python train.py --n_layer=15 --d_model=384 --n_head=4 --n_kv_head=4 --head_dim=96 --d_mlp=1152 --vocab_size=4263 --activation="geglu" --norm="rmsnorm" --norm_place="peri" --norm_eps=1e-05 --positions="rope" --rope_base=10000.0 --rope_fraction=1.0 --qk_norm=false --attn_scale=0.102 --bias="none" --tie_embeddings=true --parallel_block=false --extras=["capped logits"] --init="trunc" --init_std_qkv=0.0247 --init_std_o=0.0045 --init_std_up=0.0247 --init_std_down=0.0026 --init_out_by_depth=true --init_mimetic=0.7 --optimizer="soap_variant" --lr=0.00314 --beta1=0.95 --beta2=0.95 --weight_decay=0.14 --lr_head=0.0177 --grad_clip=1.0 --warmup_steps=200 --schedule="wsd" --decay_fraction=0.873 --decay_shape="linear" --final_lr_fraction=0.0 --batch_tokens=262144 --seq_len=1024 --doc_mask=false --train_tokens=1301000000 --steps=4963 --dataset="wikipedia_en"
Each number is 500 + 50 x the weight over its row's rms, rounded and kept within 0 to 999. Layers, rows and columns count from 0. Numbers have three digits each. The size before them is the row's rms in percent of the matrix's.

# layer 12 attention query, 384x384, rms 0.0811, rows 60-88, columns 144-191
089:470461503532520636446512459514484471479497579503483436486515525414511522533427515434406514505523563474535460486462500432448535501364622490503580
095:534450543481529448553499461429459465486438432476479453558513490427492506559521553442590459473560458545487464505565559528416508443504407509512512
103:561478593545493471557517462424418536578403434514471510542564470549550513410638514382560494538523520502432462457579490484426468523469545449561431
095:427550500500402450478490536550548515454462410449422453522517513481467354455492593511511532509529480385483503534559478510558545507471467517528470
092:569547657517520547560554541467509505505407493536431553534496482483570458469558462529486451580427430562462581475509461457469492551464470436448573
093:503490474499507492595449542557569422522527444478555485543495552501525642493546583436509414418525538493505441458492525468427497458526514503469457
090:473533580510514498499558509513460437555530426475597500548435538537428527489530444512568576604492503466448468508578458460523450499488447473518540
103:483565553522466464516537505481466518575557593521472522430592447580546610469550421488541447563442497489484460548398501432503551453456480417485522
098:427486493468527503460604625531534472493534565540480483575459449459514421525558502473453488506509450450494488477446498531572546481539562632460520
097:576484445556453558434410527487597564479506494514433435486506571363444431532392634439440462494562554516482512483571472557446513477630529445590521
096:553487548520507480447608461458401447485572536426523438498462578454427488481500503544441506509451474513544512577507526514422518473458501494519537
102:461511534458526484467486499388502494495550529378448518442506558563449473529620441414448471474487513421542488464539451432521512489396509477514519
109:519569441504547408524511499578526498453565497483477530496560532545420455479409527564470496541477507444497490505459467453515574511495508462592505
095:444562437499562565452560490485452500522515382481536516536501589441478472420503405462459571441549462471502575479445458481459503497415495588553502
103:565555448589554559515570531497518513490431483459551408448564444565514512543525489453527425433507514474494589493417572451484438455490596516491542
101:472467442490364585525480575471547420417483479511501402523495527586505509479528533495467482461557516472492536497644443453606500600626515477427600
102:552537587498502520479524531571455513498538618513457537433599505603527472496573511561543420503381507500496430554501587460577643522469498475501499
098:424530398499575497472445515565478461487381371460475508482484453399614418558419465541460571537551467457458420541559566603455603450479485461527528
110:493533456509580509531507510460465420481456519445492501516546505492550462539546425445473554566507471564422399471517416403471514578442498523493506
112:519412583581522500462442498586417455510533483491487502435530546475482533528376519471493467507502500498493445455543549450533493443475525532528540
113:478481497580557514554526513526439447524577543591485620575494464536386500499544536512460622385583461521543538495505448429660552510511502587567577
110:542501483475606503459489515530449556447513561531521564467482507509483486486592498556524452478478509555435493448443462465471562508374462410450537
115:537568470465577524429520511463392461541436528512426396367424422502569480499544507448492525525478556523553469358446430465440471472417559550588440
116:448565576509506486515523476561421501482464447487603489519569517474540485468425491499510553525525537534519502478482565492452401521449485546539539
108:505458469529518449545423554568452574527512510557599483412480489479530569416480543443469436511394534557502570438526562474442492440470540485383505
114:551628459450598472498531454449553424433538573552432465481559524474539479490451461530463507477520411504499482452452532429482449474522512600450433
110:499500535502520440622446502509545493513560438471495463636476599475528467372550639458495517485440481437472497450501496535554447465566461478482538
106:510484475519559524542606466446512474464424543453493604505449438523417424618495489468444465541454563549410486575448492520433577576506559417470473
114:568399438561559448478465519570517483445612472520536537477435532488451537592513485558547518547528377470540380386429463555491580574506432510487566
# layer 12 attention key, 384x384, rms 0.0834, rows 60-87, columns 144-191
089:591456550488560411454455489556405479427492534539521604563493545535544486587536405502489431470538470599483483499424451519483561582502490503483481
087:393618528486436504496562542386564447521453506572449433451532549477421535471518559455562538508563508528506523567589449486506452482394479537524504
096:521599554481462490541470509504478544470587567517554498565493547439464418575495594512442560496494569580471501456457613518527564542508542409477500
089:492456482546538528583423499534504538478535595587480429523518600542449446494464441436517389462499524537462501439508523560464516516448434445477511
094:508480410487556386492504462447472487517497463467464581437435510486447503483471466454494570540605527479494485553448443554491416505534519465567589
096:447508457490416489470443533520442499515417587479463551515405403617521548480517517437541486527539581480498512544552507573488494556522595554483462
085:510512613402414617424438488532601509428492489472484516511468524477455489556521581562467542461515578470542477535524538593513482441456491459492412
102:474528536566505583466495523556533417535530490441397565534475474566446521516478515514440458513497476383546484509492567442523460530466469501485481
087:535431458495535605579362519535549433498429473466611540490509477473508574509508419468410546535462526544453557484450472497556528409524463572492506
091:397499456437519636523448546445497448457466614435511520499497512533476460498477427486532544525519515469476483511446547445461547548395444526535569
096:488595625474526560571495597533482485536593532391512505526410424460497442485480504509440520466453485506450451495470383541509523508450494459511523
106:466549559486516429500477416532454515499556496436558449492426442446513494411515520576545490512506435559402342459439516456473476514437453529390605
106:491511536433476477446530515446449509460561470386509595486524466469531469528486564579494446499437447517483458572485565481499595457619508527461532
109:436492479542452525464543540561467452478512481556596552405485571485575511544453534462581477519551477522504459451498576490464481540555427574416508
097:487569498470470484553489550490534520554438454426395470585510567525554464483466517593574479489415446551498557502451562498527403524484488455562456
107:397477413549431522437511513473503468439503418540553447456525538437484490520544469570504552616447470496551507548512534389470429434576480470455475
109:536454496472567431371516510479500460479538535523528528496480539443483470464482609458506488582454437507497451562544569488530517548422556458549526
110:492501469465490437537518533453502482522404480453506512521526462497476417575560490527526483613515550436461469519531518602580384526430561430493486
110:565478470516435465480499491414557558510511535531417463536488570424541611502451451415420516513571548570429520509471490506561502563563515626470467
107:554539574547568402498536542487609487504479562527492407458677523529420530516399517561398511568513506543511462501520543608454528571510550604485540
114:467521460527557481522558481532533498462592573504452608451561504446399550533525418529497613519397483483454530511452424563503496420573614567477535
114:492481431478443457495393516527474611541499558481566485517469501489474462487459531540476495521394546580540460494502438444510510620466503446516555
120:408416523468500534481498508533414486403416424484524469430494548481533494479435535580578444529432602534491424483434540427557488469514448498400436
115:520489446489533539456521454464456518450548401511578522560555545421396466460472504463565489579543529538543482517458593460542521468492436441509427
118:520559465489489491558497491501461538544437578522638573448510552445470480480489516529474467522565492444568470468550455511468477470495450531485483
112:459477511493528520469435484495423473466511542521556528466517511403491534477427450592494569465442641565462513435479464494454475531475459477371449
113:430517543482541492452540508511531507527584490499414546528559463437513504519567484582568552483523496563514389546396498482434546516430489532454569
112:519502512618490499554480427546498539508503586486540559487519456537472508467512488550547483482475460614432422494493459522463461377557385520510532